Weights of a small transformer language model: width 64, LayerNorm before each block.
Each number is 50 + 15 x the weight over its row's rms, rounded and kept within 0 to 99. Layers, rows and columns count from 0. The size before them is the row's rms in percent of the matrix's.

# layer 6 MLP gate, 192x64, rms 0.166, rows 152-188, columns 0-63
102:49 51 26 48 59 68 54 70 31 45 75 40 44 59 40 46 45 72 32 36 56 59 61 59 77 72 26 60 79 65 40 25 49 35 58 38 39 68 64 44 50 43 56 44 48 38 76 69 59 67 42 19 54 55 33 66 60 57 17 44 29 53 72 55
101:38 70 36 61 28 43 54 73 40 45 42 63 54 50 70 54 56 70 27 65 65 81 56 51 31 55 57 47 54 51 47 38 42 68 51 62 21 46 78 74 53 52 32 46 23 59 61 56 40 25 31 22 57 44 80 23 60 64 52 60 69 40 57 57
089:60 36 37 21 53 57 67 20 49 56 71 37 71 68 53 39 50 49 45 86 33 39 42 48 47 91 43 55 64 33 56 35 36 52 29 59 39 52 46 41 55 69 78 73 61 39 50 56 40 35 41 56 43 57 60 66 58 31 47 34 46 68 33 20
099:79 47 59 35 31 48 53 49 41 52 72 76 52 46 43 47 41 67 30 59 40 47 16 38 33 69 72 53 73 50 33 53 59 33 31 57 53 41 61 47 53 44 44 76 34 61 64 39 34 57 49 35 47 69 58 78 57 55 16 57 10 51 48 65
102:57 27 61 50 49 51 58 39 73 60 59 48 35 52 82 32 55 27 40 50 42 54 29 49 48 58 70 21 52 55 49 29 23 84 35 44 36 40 60 59 54 39 46 62 48 64 48 66 42 47 53 61 62 72 48 49 19 48 74 13 62 75 52 66
102:47 43 17 48 18 60 52 62 75 57 86 73 52 64 34 34 47 75 44 47 43 39 60 63 41 51 30 56 73 71 48 26 39 66 39 44 52 21 69 50 67 52 52 65 54 47 81 31 51 46 53 45 54 70 54 61 58 54 35 28 31 38 46 63
111:33 85 36 35 53 47 52 51 43 57 36 47 44 35 53 44 38 65 39 52 37 58 43 72 31 68 31 42 35 50 57 51 76 99 50 50 40 46 54 65 33 39 61 19 44 53 52 32 25 17 64 72 35 47 65 43 61 61 70 48 69 48 47 47
108:49 60 44 51 54 38 28 32 54 47 30 32 18 55 43 59 67 60 32 46 71 77 40 50 42 47 60 22 37 36 53 17 38 85 65 72 63 58 77 54 49 40 64 27 69 36 48 58 37 58 54 71 37 28 42 27 61 46 50 63 57 59 48 52
123:68 70 40 43 57 62 62 65 70 37 41 28 47 41 39 36 33 69 18 41 49 63 46 43 53 42 50 51 70 47 46 56 35 77 40 50 27 76 72 32 40 64 70 42 42 82 49 60 29 46 56 78 43 70 48 43 39 72 55 46 17 48 56 70
114:56 45 54 30 44 36 32 54 45 74 41 44 42 63 57 52 35 42 59 52 60 48 51 49 59 44 66 56 70 50 41 33 40 66 65 67 37 57 74 65 33 40 89 27 49 67 44 48 22 43 72 36 52 66 26 63 57 50 67 64 26 84 29 79
095:35 50 61 31 50 33 58 59 76 43 45 78 34 41 75 73 27 68 48 26 54 35 48 34 33 58 70 44 55 34 51 33 41 44 21 30 57 46 40 69 30 31 42 43 52 60 67 71 47 45 81 47 43 48 50 37 33 66 86 60 53 55 66 53
104:30 31 59 68 42 52 58 76 42 18 62 55 50 36 41 68 13 63 44 62 49 58 50 71 06 51 38 57 58 55 27 53 56 52 48 73 38 71 50 42 65 46 54 46 56 51 67 63 47 41 56 75 55 46 22 52 47 54 55 52 51 24 43 85
104:68 62 70 66 37 45 45 36 39 43 55 33 41 63 47 31 69 30 56 63 29 20 37 67 20 22 35 55 67 66 64 53 35 45 80 56 53 55 51 35 53 58 56 63 64 65 47 50 37 50 58 54 59 37 37 49 29 48 41 80 65 55 61 92
086:55 14 19 36 61 68 47 63 48 41 44 57 37 35 70 33 52 61 38 40 60 61 57 41 42 42 57 36 47 07 48 60 63 61 89 32 51 41 51 74 48 60 57 57 64 65 48 43 72 69 35 66 53 31 40 56 57 54 22 69 40 32 60 50
095:49 50 49 50 05 67 74 47 68 65 32 40 59 14 46 45 50 79 26 82 53 50 41 44 56 65 45 59 37 66 56 53 62 71 49 33 61 32 52 37 55 74 42 58 32 39 54 54 46 54 50 33 55 66 48 56 41 78 56 35 64 19 62 52
104:51 38 16 44 56 34 43 43 57 33 37 39 42 25 46 57 52 52 37 46 55 64 65 43 68 50 65 62 63 33 62 62 59 43 49 61 49 34 47 41 55 36 82 31 77 45 38 48 65 20 49 48 39 46 39 60 40 90 57 32 28 88 51 25
094:58 44 56 29 45 45 29 57 53 38 39 45 43 32 29 40 62 72 47 52 48 42 74 67 55 15 52 34 67 50 64 24 67 59 65 56 74 15 58 67 56 48 60 30 70 66 64 20 58 53 72 39 62 55 28 37 30 43 46 48 58 64 52 74
093:45 55 60 65 41 70 45 57 42 30 38 38 29 33 41 57 53 59 49 89 64 56 09 32 31 38 53 26 51 55 53 65 30 39 59 65 51 49 33 60 44 54 53 72 65 66 49 64 59 63 57 41 40 51 57 53 36 55 13 42 25 51 14 52
115:50 73 40 47 39 64 41 55 34 40 75 47 19 37 42 26 33 78 44 36 43 26 48 64 23 54 72 67 55 64 67 65 39 56 63 37 58 30 37 60 40 49 60 33 56 81 42 62 24 28 70 46 23 41 72 54 57 59 59 61 46 53 42 53
086:65 95 57 41 46 39 68 47 35 54 44 54 62 67 50 34 33 62 43 52 39 50 39 46 47 81 53 44 69 63 59 34 16 47 29 61 42 27 53 77 45 47 73 51 55 67 15 45 36 64 41 58 25 60 56 41 65 52 55 64 51 42 76 66
094:30 63 46 40 37 57 67 66 26 32 26 28 53 50 55 07 55 45 66 55 73 44 44 55 76 29 80 63 37 33 57 42 68 69 23 65 32 53 34 61 55 57 40 64 40 51 37 45 31 65 58 26 39 64 63 33 38 41 54 40 45 44 53 53
088:30 65 54 68 60 21 65 68 46 58 42 41 48 53 53 67 35 64 72 39 40 48 51 37 51 59 73 30 59 59 49 25 69 62 65 69 51 69 35 50 43 43 63 32 51 58 67 51 20 42 55 57 35 38 13 52 57 61 58 34 41 60 46 03
099:60 37 36 51 59 44 51 89 45 57 39 27 58 27 44 57 51 52 47 42 29 41 41 52 60 46 59 76 65 62 51 51 33 50 65 46 39 54 78 59 52 35 76 39 55 66 75 60 43 45 66 39 68 06 35 59 52 57 35 59 27 83 36 29
098:52 62 59 74 53 68 60 38 34 52 57 46 21 59 47 69 49 67 55 42 42 35 60 36 67 56 48 50 45 40 55 53 45 69 59 82 45 67 64 59 23 23 29 37 42 46 47 65 61 27 55 03 61 66 34 44 49 61 71 65 40 59 81 56
101:55 63 38 46 57 52 25 27 54 03 36 64 59 51 86 36 34 22 21 52 50 73 45 84 47 55 48 53 60 46 42 32 32 56 38 63 68 49 41 41 66 43 43 49 60 71 64 61 39 31 46 58 52 76 35 43 46 41 59 63 40 35 53 51
086:61 56 51 55 48 62 53 22 51 42 37 53 34 35 33 39 49 51 31 07 64 46 56 38 34 72 44 76 47 58 40 54 36 42 47 49 51 41 50 46 80 61 32 34 44 65 38 60 55 33 57 61 66 67 44 07 82 72 69 53 61 29 61 43
115:43 46 45 38 40 44 54 20 36 45 37 43 51 28 56 35 61 59 44 48 45 51 58 64 60 25 49 29 50 64 61 29 58 81 81 74 61 26 65 83 67 44 69 37 47 50 66 36 25 32 73 56 39 49 32 46 32 43 46 46 62 41 80 59
110:40 36 51 48 60 43 32 57 55 61 38 33 36 61 59 28 46 51 67 78 42 49 48 56 50 44 26 32 47 44 53 46 79 60 60 51 56 49 47 65 55 57 80 51 20 79 48 34 65 40 76 35 41 52 15 44 28 87 45 62 21 40 46 49
095:55 74 59 37 26 59 43 75 60 53 38 14 52 35 29 67 42 40 67 56 54 32 37 65 59 32 50 64 46 44 29 65 70 53 74 69 45 41 59 82 21 36 51 39 68 64 41 62 46 35 61 77 37 70 32 38 47 51 48 67 50 36 43 42
112:47 69 57 62 14 38 68 56 75 54 31 57 46 46 56 48 63 63 55 58 42 50 48 47 63 36 43 15 38 56 56 28 58 72 63 51 54 51 63 74 65 48 55 52 21 61 62 60 41 30 45 26 64 53 43 38 18 76 53 58 26 34 72 74
117:56 69 31 31 57 93 70 60 73 36 66 29 48 35 49 56 45 82 47 52 60 44 51 73 04 31 37 44 69 58 37 45 44 51 38 45 38 46 76 57 60 59 45 48 33 53 43 60 53 39 68 40 45 61 57 49 59 43 27 34 42 35 61 70
087:37 52 33 38 87 91 59 52 52 33 38 20 38 53 56 58 54 66 66 18 59 57 74 41 56 37 39 62 27 44 73 52 50 30 45 24 56 24 64 55 55 52 36 46 64 44 31 19 51 42 58 52 62 58 51 41 44 49 76 51 53 46 45 39
106:59 63 41 28 52 53 59 44 47 58 40 51 23 56 32 34 28 31 71 64 19 61 49 76 54 39 57 17 36 57 66 60 65 42 61 60 57 33 48 52 60 69 81 27 62 40 29 35 50 44 66 40 54 61 35 17 61 54 64 57 60 66 71 58
112:65 58 33 58 63 47 47 81 37 26 58 38 59 30 30 51 21 69 50 49 50 51 39 45 49 19 84 40 51 54 45 50 68 50 54 42 50 46 61 61 61 34 48 46 41 73 40 71 44 59 60 29 67 46 23 69 25 57 40 59 37 93 50 49
104:67 54 28 58 72 71 36 39 35 39 49 26 45 37 22 79 15 36 18 38 42 50 58 62 37 57 53 55 37 54 33 72 46 41 65 39 43 52 34 62 27 49 40 63 54 66 54 48 59 24 84 52 53 38 64 53 56 50 58 58 37 46 73 73
097:42 42 53 54 76 32 44 57 50 56 63 52 48 45 42 59 48 45 53 52 54 78 66 37 53 38 66 57 41 63 44 75 67 37 56 61 49 45 79 44 64 37 64 40 51 63 42 58 16 59 54 37 26 59 24 38 39 24 39 29 45 91 38 10
090:55 53 67 64 57 52 76 73 44 56 61 70 40 55 51 55 33 29 68 46 00 50 61 40 35 69 61 49 45 69 26 72 51 48 45 40 48 42 29 79 45 27 38 59 42 44 34 39 35 44 51 43 66 43 55 53 52 50 45 64 48 81 65 52
# layer 6 MLP up, 192x64, rms 0.162, rows 152-187, columns 0-63
095:48 54 34 55 59 39 71 51 78 61 48 18 68 48 24 47 37 45 37 54 32 37 57 61 74 68 37 54 54 45 01 33 64 64 69 51 44 55 42 50 51 34 38 45 23 48 44 66 47 42 54 67 46 41 54 74 53 72 55 48 27 37 18 56
105:63 71 39 68 31 29 56 47 53 30 11 45 54 65 71 59 50 39 63 33 71 44 66 47 47 62 64 53 42 53 47 23 29 46 37 80 48 26 35 75 62 25 48 47 37 55 39 45 66 41 55 72 67 58 64 53 64 50 79 45 60 51 76 57
094:75 72 92 42 59 54 51 61 28 74 52 64 81 57 56 40 41 31 62 61 70 81 45 27 51 62 43 32 46 68 51 40 68 64 70 26 47 45 62 67 51 21 46 38 58 79 34 49 33 59 42 34 48 47 50 48 45 51 50 41 55 35 62 58
103:35 26 61 37 37 48 66 46 63 33 58 46 34 92 47 47 66 44 67 45 36 35 61 26 12 61 58 33 40 66 48 68 58 39 61 61 43 21 43 43 77 51 29 32 50 67 44 39 73 57 50 54 31 42 59 41 45 52 48 40 58 30 64 76
101:53 30 58 42 52 29 62 53 67 40 52 48 40 40 80 45 71 52 59 56 44 70 27 71 49 31 65 17 58 14 48 23 44 89 52 56 40 57 66 54 44 44 44 37 25 54 50 45 57 68 57 52 38 36 46 35 26 69 57 25 67 57 57 63
111:25 59 48 79 55 50 55 57 53 56 37 56 73 49 54 79 49 50 68 28 52 55 70 31 65 55 52 44 52 63 79 51 40 40 60 24 40 42 67 33 62 46 38 44 37 38 67 41 41 39 52 08 70 46 29 58 66 61 52 06 35 51 45 44
117:35 51 55 41 55 57 51 29 50 36 61 63 70 20 43 68 75 40 19 72 36 73 42 65 50 45 66 60 49 62 42 63 60 65 15 35 62 50 44 44 53 65 48 40 46 70 15 40 39 31 80 57 30 44 46 56 46 59 53 66 75 32 60 55
102:64 37 58 45 36 47 28 39 28 48 24 16 49 67 61 36 31 41 59 49 58 52 41 52 49 30 31 54 63 47 49 28 47 51 36 81 39 58 11 46 18 29 55 53 63 54 52 78 46 52 56 71 40 55 48 48 53 70 61 79 38 73 45 57
118:65 41 32 18 57 34 46 65 51 67 41 37 44 36 41 58 41 35 58 55 33 55 30 50 41 52 81 45 44 49 93 50 67 65 41 25 35 74 29 39 31 30 37 36 75 49 46 53 42 62 36 53 65 43 43 74 56 59 61 67 31 56 27 61
108:23 66 46 48 55 42 63 48 37 65 58 52 29 33 38 31 53 83 25 65 68 64 44 51 44 53 49 57 74 47 32 44 49 58 73 81 51 55 79 26 68 60 49 23 57 33 55 68 19 34 48 71 73 56 31 40 42 62 50 47 42 43 52 54
095:53 45 40 51 43 65 65 29 32 55 49 51 33 56 41 39 56 41 45 56 55 46 55 56 52 60 43 70 21 41 69 65 71 57 47 46 46 48 84 49 35 46 40 82 42 24 61 62 28 31 15 68 58 79 47 51 92 51 49 58 52 27 57 68
102:29 45 50 74 72 50 75 59 32 73 48 54 59 34 46 46 59 43 72 43 43 41 64 41 60 49 68 49 70 64 59 54 66 38 36 52 39 55 64 60 44 22 37 47 43 39 59 39 42 56 45 32 79 96 26 36 61 50 57 60 30 55 36 13
099:70 85 52 50 39 64 41 39 61 44 68 69 40 65 47 54 39 72 25 62 41 49 55 54 15 75 32 58 35 66 50 59 51 39 90 37 68 66 51 46 21 43 32 58 47 54 49 29 60 65 37 38 51 46 44 56 58 53 62 78 42 45 43 74
078:43 18 52 49 75 79 49 62 52 44 48 43 37 42 57 55 60 61 52 49 73 57 73 29 74 74 35 17 65 32 53 63 42 34 54 29 78 34 55 60 62 65 44 49 36 58 50 43 63 82 32 39 56 41 32 68 67 22 43 55 50 46 62 49
088:37 60 59 72 51 60 66 36 56 65 50 75 52 33 36 44 64 52 24 26 58 56 57 57 71 63 57 80 41 69 49 67 45 41 42 59 45 15 54 57 53 34 42 49 27 43 46 43 43 45 30 77 66 40 46 60 52 57 12 41 79 28 31 61
097:78 71 64 76 33 44 76 44 43 61 38 52 66 35 55 75 49 21 55 54 63 57 60 20 61 69 49 54 19 51 23 56 41 52 59 41 29 57 61 56 44 51 31 61 46 76 64 68 42 60 33 31 32 50 68 45 58 56 54 30 58 36 75 49
088:60 58 61 45 45 53 53 44 45 26 50 57 74 49 63 66 40 41 65 59 67 58 26 42 32 42 65 55 58 32 39 44 47 49 41 58 43 69 78 33 61 59 19 93 46 62 45 49 32 66 31 24 31 27 72 61 46 65 70 74 66 37 60 44
101:71 23 21 44 55 31 58 67 41 75 66 41 44 53 53 63 27 36 56 14 41 44 49 30 67 42 36 68 42 54 40 44 45 55 53 38 30 73 66 65 31 20 54 57 47 26 39 57 60 38 57 69 23 57 44 70 66 52 46 44 45 72 51 33
125:40 44 48 39 43 67 26 74 81 46 36 33 40 89 58 86 49 32 37 47 70 38 67 35 35 47 36 48 55 51 39 52 73 52 47 35 36 53 56 41 36 69 26 56 32 52 42 38 62 83 71 43 25 49 32 55 59 50 57 60 51 37 51 65
094:45 29 68 76 45 44 63 56 60 45 37 53 41 19 44 50 32 31 47 35 52 49 39 62 51 71 75 35 25 53 17 70 72 50 77 61 26 67 45 43 42 47 33 33 67 53 56 55 74 37 58 49 66 51 41 41 24 59 46 28 29 36 45 69
093:24 63 78 36 56 66 54 68 51 35 33 36 68 39 49 29 63 44 61 38 43 50 59 75 72 36 73 63 33 24 45 47 53 45 43 58 49 50 51 52 51 53 54 51 86 52 47 30 31 70 62 61 38 87 36 30 37 38 55 26 32 45 67 38
093:17 63 44 70 74 34 58 67 54 47 43 32 35 54 48 70 61 55 62 42 44 41 31 25 67 74 67 21 36 74 41 29 58 62 74 36 50 51 42 59 52 45 66 49 46 67 44 40 39 30 61 20 44 59 38 58 31 45 61 29 47 73 59 31
096:53 47 24 35 54 44 59 37 53 51 54 26 45 54 52 32 50 30 60 50 36 28 73 62 40 43 59 61 56 23 66 49 75 71 54 77 38 60 42 33 67 58 50 32 69 45 72 34 41 62 13 44 51 80 50 57 90 37 51 58 67 59 53 48
091:50 25 43 64 36 68 45 59 38 34 50 47 48 53 60 50 62 70 22 34 51 41 60 47 22 14 78 54 57 58 38 51 57 75 54 53 50 79 46 64 45 39 25 14 62 51 46 46 61 37 42 52 71 43 31 84 49 67 27 62 37 58 51 51
103:50 24 25 50 26 33 58 44 54 39 52 30 53 46 34 48 50 57 53 45 64 91 69 68 60 55 42 48 50 60 48 45 29 33 56 62 56 42 70 43 45 55 67 75 55 52 76 64 59 73 61 38 77 41 39 65 51 05 60 33 61 30 57 44
095:65 53 25 46 43 55 50 33 45 62 49 36 65 87 26 76 42 81 44 50 74 81 54 34 36 64 53 32 53 46 37 35 21 60 39 56 69 43 66 55 42 51 63 56 24 33 35 77 53 24 66 66 49 47 48 51 57 48 55 36 41 37 57 63
109:81 72 61 61 55 42 21 55 62 69 63 47 67 75 45 37 52 30 75 61 46 39 35 34 29 49 45 76 46 43 38 56 44 20 42 59 36 66 41 55 42 21 39 65 67 47 77 56 56 35 55 72 29 55 48 61 44 22 47 55 63 40 64 57
115:31 38 34 75 44 62 59 67 45 58 45 29 49 45 23 87 41 19 39 44 49 48 66 48 48 58 38 46 29 58 44 59 31 50 42 55 41 33 37 60 53 76 34 52 59 49 68 66 77 74 60 64 36 10 54 42 36 59 58 70 48 40 32 37
100:46 69 61 59 42 49 47 37 53 45 55 63 49 23 50 61 41 73 36 24 74 85 60 41 40 60 41 43 42 21 52 27 21 37 28 61 81 51 60 40 47 38 48 46 25 41 50 35 54 52 47 61 63 50 69 70 74 74 38 48 54 37 47 79
110:53 44 28 29 46 42 46 34 19 27 58 48 68 54 49 57 29 38 51 30 51 44 36 42 55 78 72 68 77 44 53 47 55 44 21 79 45 59 44 36 49 39 52 59 81 50 30 33 31 47 52 74 51 52 52 47 53 30 49 15 59 28 67 55
108:38 48 58 42 37 64 38 66 45 49 50 44 46 71 33 43 50 55 39 36 50 47 57 51 37 58 49 46 45 46 42 47 16 64 60 50 54 63 38 34 28 57 41 49 22 51 60 82 61 35 29 52 31 55 59 74 56 84 91 69 75 20 28 53
087:61 52 58 54 36 45 58 50 35 80 45 38 45 41 48 61 52 71 47 80 52 29 64 51 74 27 33 41 67 27 71 37 20 41 38 74 47 59 37 21 55 46 67 34 57 59 31 56 35 55 37 66 43 41 33 46 35 29 35 57 70 74 67 61
108:50 46 54 61 28 49 37 63 46 58 52 46 61 44 47 73 52 26 33 48 56 20 54 55 45 85 49 76 66 70 43 53 71 53 69 36 41 45 57 30 57 44 49 84 46 37 24 43 45 44 40 67 41 26 48 65 24 65 36 61 47 73 32 18
112:31 64 67 47 64 55 57 52 56 26 54 55 59 38 28 35 58 54 40 46 82 61 49 65 49 23 76 44 37 73 33 47 59 42 27 25 49 46 74 44 54 26 56 18 48 62 04 55 60 59 57 48 46 34 46 35 48 70 45 61 50 35 49 67
105:31 54 62 51 52 82 66 46 36 44 79 19 37 72 56 50 76 49 46 44 45 48 59 13 49 43 52 51 57 38 58 53 40 55 39 44 41 46 56 56 55 34 41 32 51 35 53 46 57 78 91 57 68 33 41 27 41 24 45 58 39 34 38 21
094:70 56 75 73 60 47 52 51 38 59 51 65 58 18 40 40 42 75 26 58 60 51 67 52 60 24 75 45 24 66 38 71 57 39 53 75 46 67 41 86 60 40 68 53 41 30 62 72 50 40 52 19 38 49 53 42 45 47 55 54 53 24 39 48
# layer 6 MLP down (transposed), 192x64, rms 0.148, rows 152-187, columns 0-63
099:55 43 58 41 81 69 48 64 55 30 63 56 66 46 44 40 73 46 39 36 46 70 27 54 37 71 39 36 34 43 43 64 57 42 32 69 42 63 54 44 41 23 49 33 56 87 34 67 53 40 52 66 64 39 59 32 36 40 68 80 40 17 39 67
094:59 47 36 85 23 53 50 57 59 42 63 70 66 43 67 53 49 67 71 43 37 25 51 35 58 42 73 71 51 43 02 36 33 48 44 45 59 51 47 37 56 40 31 55 38 55 53 62 48 45 40 68 50 34 49 72 38 39 59 26 65 73 32 76
094:56 34 44 35 20 44 51 48 48 49 47 40 59 08 42 40 34 60 56 76 62 67 53 84 57 65 73 61 59 42 76 62 66 53 39 27 41 50 45 56 48 60 59 38 29 63 53 46 47 94 56 57 37 30 51 52 69 40 42 29 33 44 35 54
105:38 59 71 66 50 39 45 52 52 14 57 47 76 84 51 70 51 34 48 40 41 24 51 43 71 36 61 50 20 53 73 66 54 65 48 79 49 43 30 29 36 56 47 35 30 61 44 61 34 23 42 62 42 61 66 47 72 63 56 37 67 59 58 38
101:48 45 41 39 80 67 34 58 43 38 77 27 42 11 29 48 63 59 37 52 50 60 64 43 44 47 47 63 41 38 53 48 39 44 55 27 50 62 34 74 63 65 19 63 60 72 40 63 48 80 22 44 67 55 52 55 42 55 34 70 41 73 57 34
113:45 46 54 49 63 58 52 32 56 34 71 63 16 46 43 53 66 49 63 61 50 72 55 47 50 56 68 73 42 31 66 36 57 48 97 29 45 56 61 68 37 51 46 60 65 64 39 21 26 59 19 66 46 21 32 51 37 59 51 57 31 49 49 36
111:62 54 45 57 23 38 36 54 54 49 32 73 38 52 38 48 37 51 72 85 66 64 51 44 44 22 44 53 59 50 39 40 37 51 57 29 39 49 29 35 35 63 56 61 67 34 36 66 67 73 55 40 91 49 70 41 57 28 74 60 56 36 25 64
099:42 50 51 46 61 43 54 43 37 60 67 75 04 59 24 83 67 21 59 69 60 59 57 57 49 42 39 50 61 30 54 66 48 43 68 41 37 68 39 32 56 39 05 47 40 55 71 72 42 45 55 51 79 42 34 52 45 46 36 55 48 63 49 43
115:77 38 62 44 17 35 37 43 49 70 37 83 44 53 71 54 78 60 38 58 55 45 44 52 56 22 64 54 55 58 48 43 47 61 53 64 58 45 56 57 58 48 85 29 65 37 35 54 27 38 53 55 60 36 34 59 81 39 15 50 49 23 44 47
101:26 22 41 38 60 96 39 31 56 46 41 84 76 50 37 37 50 58 64 48 67 57 38 63 61 49 33 54 55 54 46 41 61 48 42 37 46 41 30 77 50 44 52 70 37 63 60 58 64 46 15 54 36 25 64 45 52 47 53 53 66 31 25 55
096:54 82 68 71 56 62 43 56 30 53 28 25 76 55 23 56 62 36 42 57 31 46 30 34 54 63 50 68 51 82 50 44 54 52 25 57 43 27 56 50 23 56 80 43 46 52 81 56 30 45 38 54 49 49 41 43 51 53 47 37 28 59 32 73
101:75 46 62 60 17 28 47 63 42 46 53 43 55 59 66 67 41 44 44 52 20 64 48 52 64 32 53 65 68 51 80 14 39 40 18 44 66 51 65 77 46 44 85 36 42 54 51 41 62 62 42 63 55 30 36 56 31 61 37 30 50 58 41 43
097:59 67 33 68 75 46 45 35 71 34 66 51 58 45 79 56 63 30 34 59 43 56 74 60 51 64 32 30 35 28 73 56 66 54 41 57 34 52 47 38 40 25 79 63 21 56 38 38 59 47 38 67 61 46 66 26 59 31 53 41 64 25 42 57
084:48 45 29 60 53 37 32 64 59 48 63 61 24 46 69 53 68 65 68 50 68 52 19 56 50 68 72 43 34 62 45 38 39 43 50 24 44 48 46 89 24 40 43 80 63 53 47 42 66 43 11 59 40 32 43 62 63 28 63 56 44 51 49 34
095:73 35 66 42 68 40 32 55 44 48 48 57 19 56 39 38 38 36 88 55 42 54 36 46 42 37 47 61 40 36 20 56 47 43 74 54 54 74 63 60 36 50 66 30 46 54 25 49 61 67 69 57 80 55 28 36 64 29 66 59 47 72 27 54
095:71 50 57 31 57 44 38 65 60 40 57 16 69 53 31 51 69 44 15 45 44 46 53 60 71 73 54 41 61 54 68 49 41 63 27 61 54 43 57 25 48 64 71 23 22 62 23 47 45 49 65 67 31 36 48 57 83 60 41 40 51 49 35 65
086:30 34 39 21 50 34 37 43 64 39 55 39 33 57 53 50 35 42 45 43 32 66 80 64 48 59 73 55 53 46 84 28 50 45 37 47 49 42 45 46 51 88 69 32 17 75 64 65 64 76 67 34 46 36 51 45 54 54 37 66 43 56 66 61
097:70 64 47 46 39 73 67 46 38 50 45 71 46 66 42 47 66 38 33 56 15 94 43 69 50 46 35 51 56 37 35 44 62 37 68 73 44 47 32 44 71 43 79 31 40 36 35 49 54 65 67 57 54 52 56 42 43 54 31 33 65 25 20 57
124:16 40 31 62 58 47 53 37 46 26 42 49 45 49 52 71 45 60 39 63 55 84 62 35 36 55 44 53 54 56 67 49 12 43 57 60 69 59 48 38 72 48 06 56 70 53 75 35 41 30 36 66 78 60 63 52 64 55 56 56 30 49 59 46
096:28 61 43 56 27 75 73 40 42 62 79 70 48 61 59 59 49 60 48 49 27 51 63 41 62 34 64 64 73 45 26 34 61 39 55 64 57 52 38 52 52 51 07 26 44 49 53 41 26 31 46 40 41 41 77 36 31 58 54 51 63 82 49 45
093:73 59 43 45 76 38 31 50 68 28 44 81 32 31 37 63 62 48 53 52 32 34 17 77 72 42 56 69 32 26 37 46 58 42 53 55 36 39 57 47 38 69 75 73 48 33 49 71 67 66 38 38 59 34 38 63 65 52 65 53 42 51 60 45
090:67 25 42 40 68 45 63 68 51 33 47 47 66 70 38 54 26 43 59 40 69 52 63 56 25 30 31 56 49 46 54 72 42 52 36 36 55 57 80 51 70 59 09 54 37 40 51 27 57 60 53 66 32 60 66 65 77 33 67 39 56 27 42 32
094:54 66 65 56 20 43 40 50 54 44 47 54 46 50 62 66 58 66 47 54 64 31 38 73 34 30 93 58 51 65 60 45 38 48 62 14 34 33 44 21 67 40 75 49 64 36 44 62 59 41 61 51 62 41 17 53 80 56 46 48 37 70 44 39
092:52 40 55 19 46 24 46 48 43 66 62 50 66 53 35 74 66 60 62 74 65 40 58 27 47 52 56 22 65 48 63 49 29 53 29 43 52 27 68 48 39 61 47 85 28 52 34 29 76 61 69 65 68 43 50 35 59 32 50 50 33 65 65 39
107:12 31 42 62 65 50 83 41 60 53 41 32 26 51 46 56 55 64 72 45 60 68 46 51 65 64 46 42 62 46 39 18 33 58 60 72 66 55 59 23 77 50 22 46 68 36 51 20 50 45 56 52 65 55 54 63 23 46 41 57 38 37 66 42
086:57 63 37 88 30 87 54 35 54 07 48 43 65 55 65 56 55 32 48 23 48 61 50 43 48 70 45 55 36 40 47 51 45 29 37 33 48 69 60 33 36 47 46 51 47 60 50 45 28 73 59 37 44 48 90 48 68 55 60 50 52 41 46 76
102:48 58 62 34 28 28 47 45 65 66 53 43 63 42 11 65 70 81 34 46 36 58 47 31 50 67 78 40 55 43 40 44 70 60 61 40 26 37 69 24 34 70 65 57 28 62 43 67 40 60 55 36 37 35 57 43 71 61 46 68 52 49 62 66
119:29 51 47 33 25 58 78 51 34 54 66 62 36 49 46 27 37 31 41 68 51 60 55 42 44 56 37 44 62 61 59 36 55 54 59 61 54 43 29 56 58 78 80 62 29 58 26 40 29 52 29 82 58 51 72 66 62 42 55 46 64 12 56 30
101:35 47 44 45 50 69 47 42 46 52 49 70 58 46 79 30 37 55 59 42 46 49 69 39 51 62 43 09 59 36 48 43 74 60 73 77 71 26 53 53 37 34 47 62 29 48 42 37 62 37 90 47 51 45 31 62 39 79 35 31 61 73 48 38
104:27 75 54 53 43 57 69 45 73 74 17 45 65 66 74 40 52 50 57 36 26 51 34 49 44 53 52 31 60 45 34 36 48 69 89 59 39 28 56 45 34 56 44 46 40 74 30 45 57 30 54 11 47 55 47 55 53 49 61 48 53 53 58 81
118:23 55 46 48 50 68 69 32 61 57 74 00 53 58 61 65 48 42 55 65 53 66 60 35 38 55 70 55 56 61 64 33 42 39 58 56 54 50 51 37 59 49 03 34 64 61 39 34 30 37 61 51 69 60 55 59 68 51 51 35 30 49 55 31
087:56 50 43 90 16 17 54 44 28 23 35 72 61 72 69 46 62 17 41 59 46 53 60 44 46 55 43 49 41 57 53 78 61 62 46 58 51 40 40 38 56 47 80 52 45 73 66 63 37 48 53 45 62 42 59 40 56 40 33 37 80 37 45 39
106:51 33 66 68 39 39 62 57 42 71 71 38 74 35 49 40 25 48 54 39 36 62 43 58 23 16 34 69 62 62 53 43 28 59 63 45 57 47 40 71 47 56 74 14 37 27 52 59 46 66 77 46 46 32 65 58 49 47 68 46 38 70 30 47
110:77 51 55 33 41 26 37 52 78 28 53 70 73 36 37 34 70 69 65 59 59 25 47 59 39 47 59 52 27 31 56 58 65 71 20 73 61 44 46 50 42 40 74 56 41 38 19 67 39 72 58 43 58 46 58 27 59 35 51 54 63 55 40 59
103:31 41 34 52 82 58 73 41 42 41 69 52 33 20 15 56 54 58 49 67 52 70 61 57 34 47 64 36 55 49 93 46 45 36 42 62 51 53 47 69 55 33 49 31 42 56 52 54 60 55 24 58 58 13 47 28 32 53 48 47 67 63 67 58
097:48 26 55 46 46 43 40 31 46 47 64 83 43 30 33 31 79 70 81 44 50 41 42 53 57 15 65 73 78 30 53 70 71 36 46 71 68 34 54 50 55 39 54 49 44 60 50 70 59 61 46 38 57 34 41 51 42 73 24 41 39 57 52 39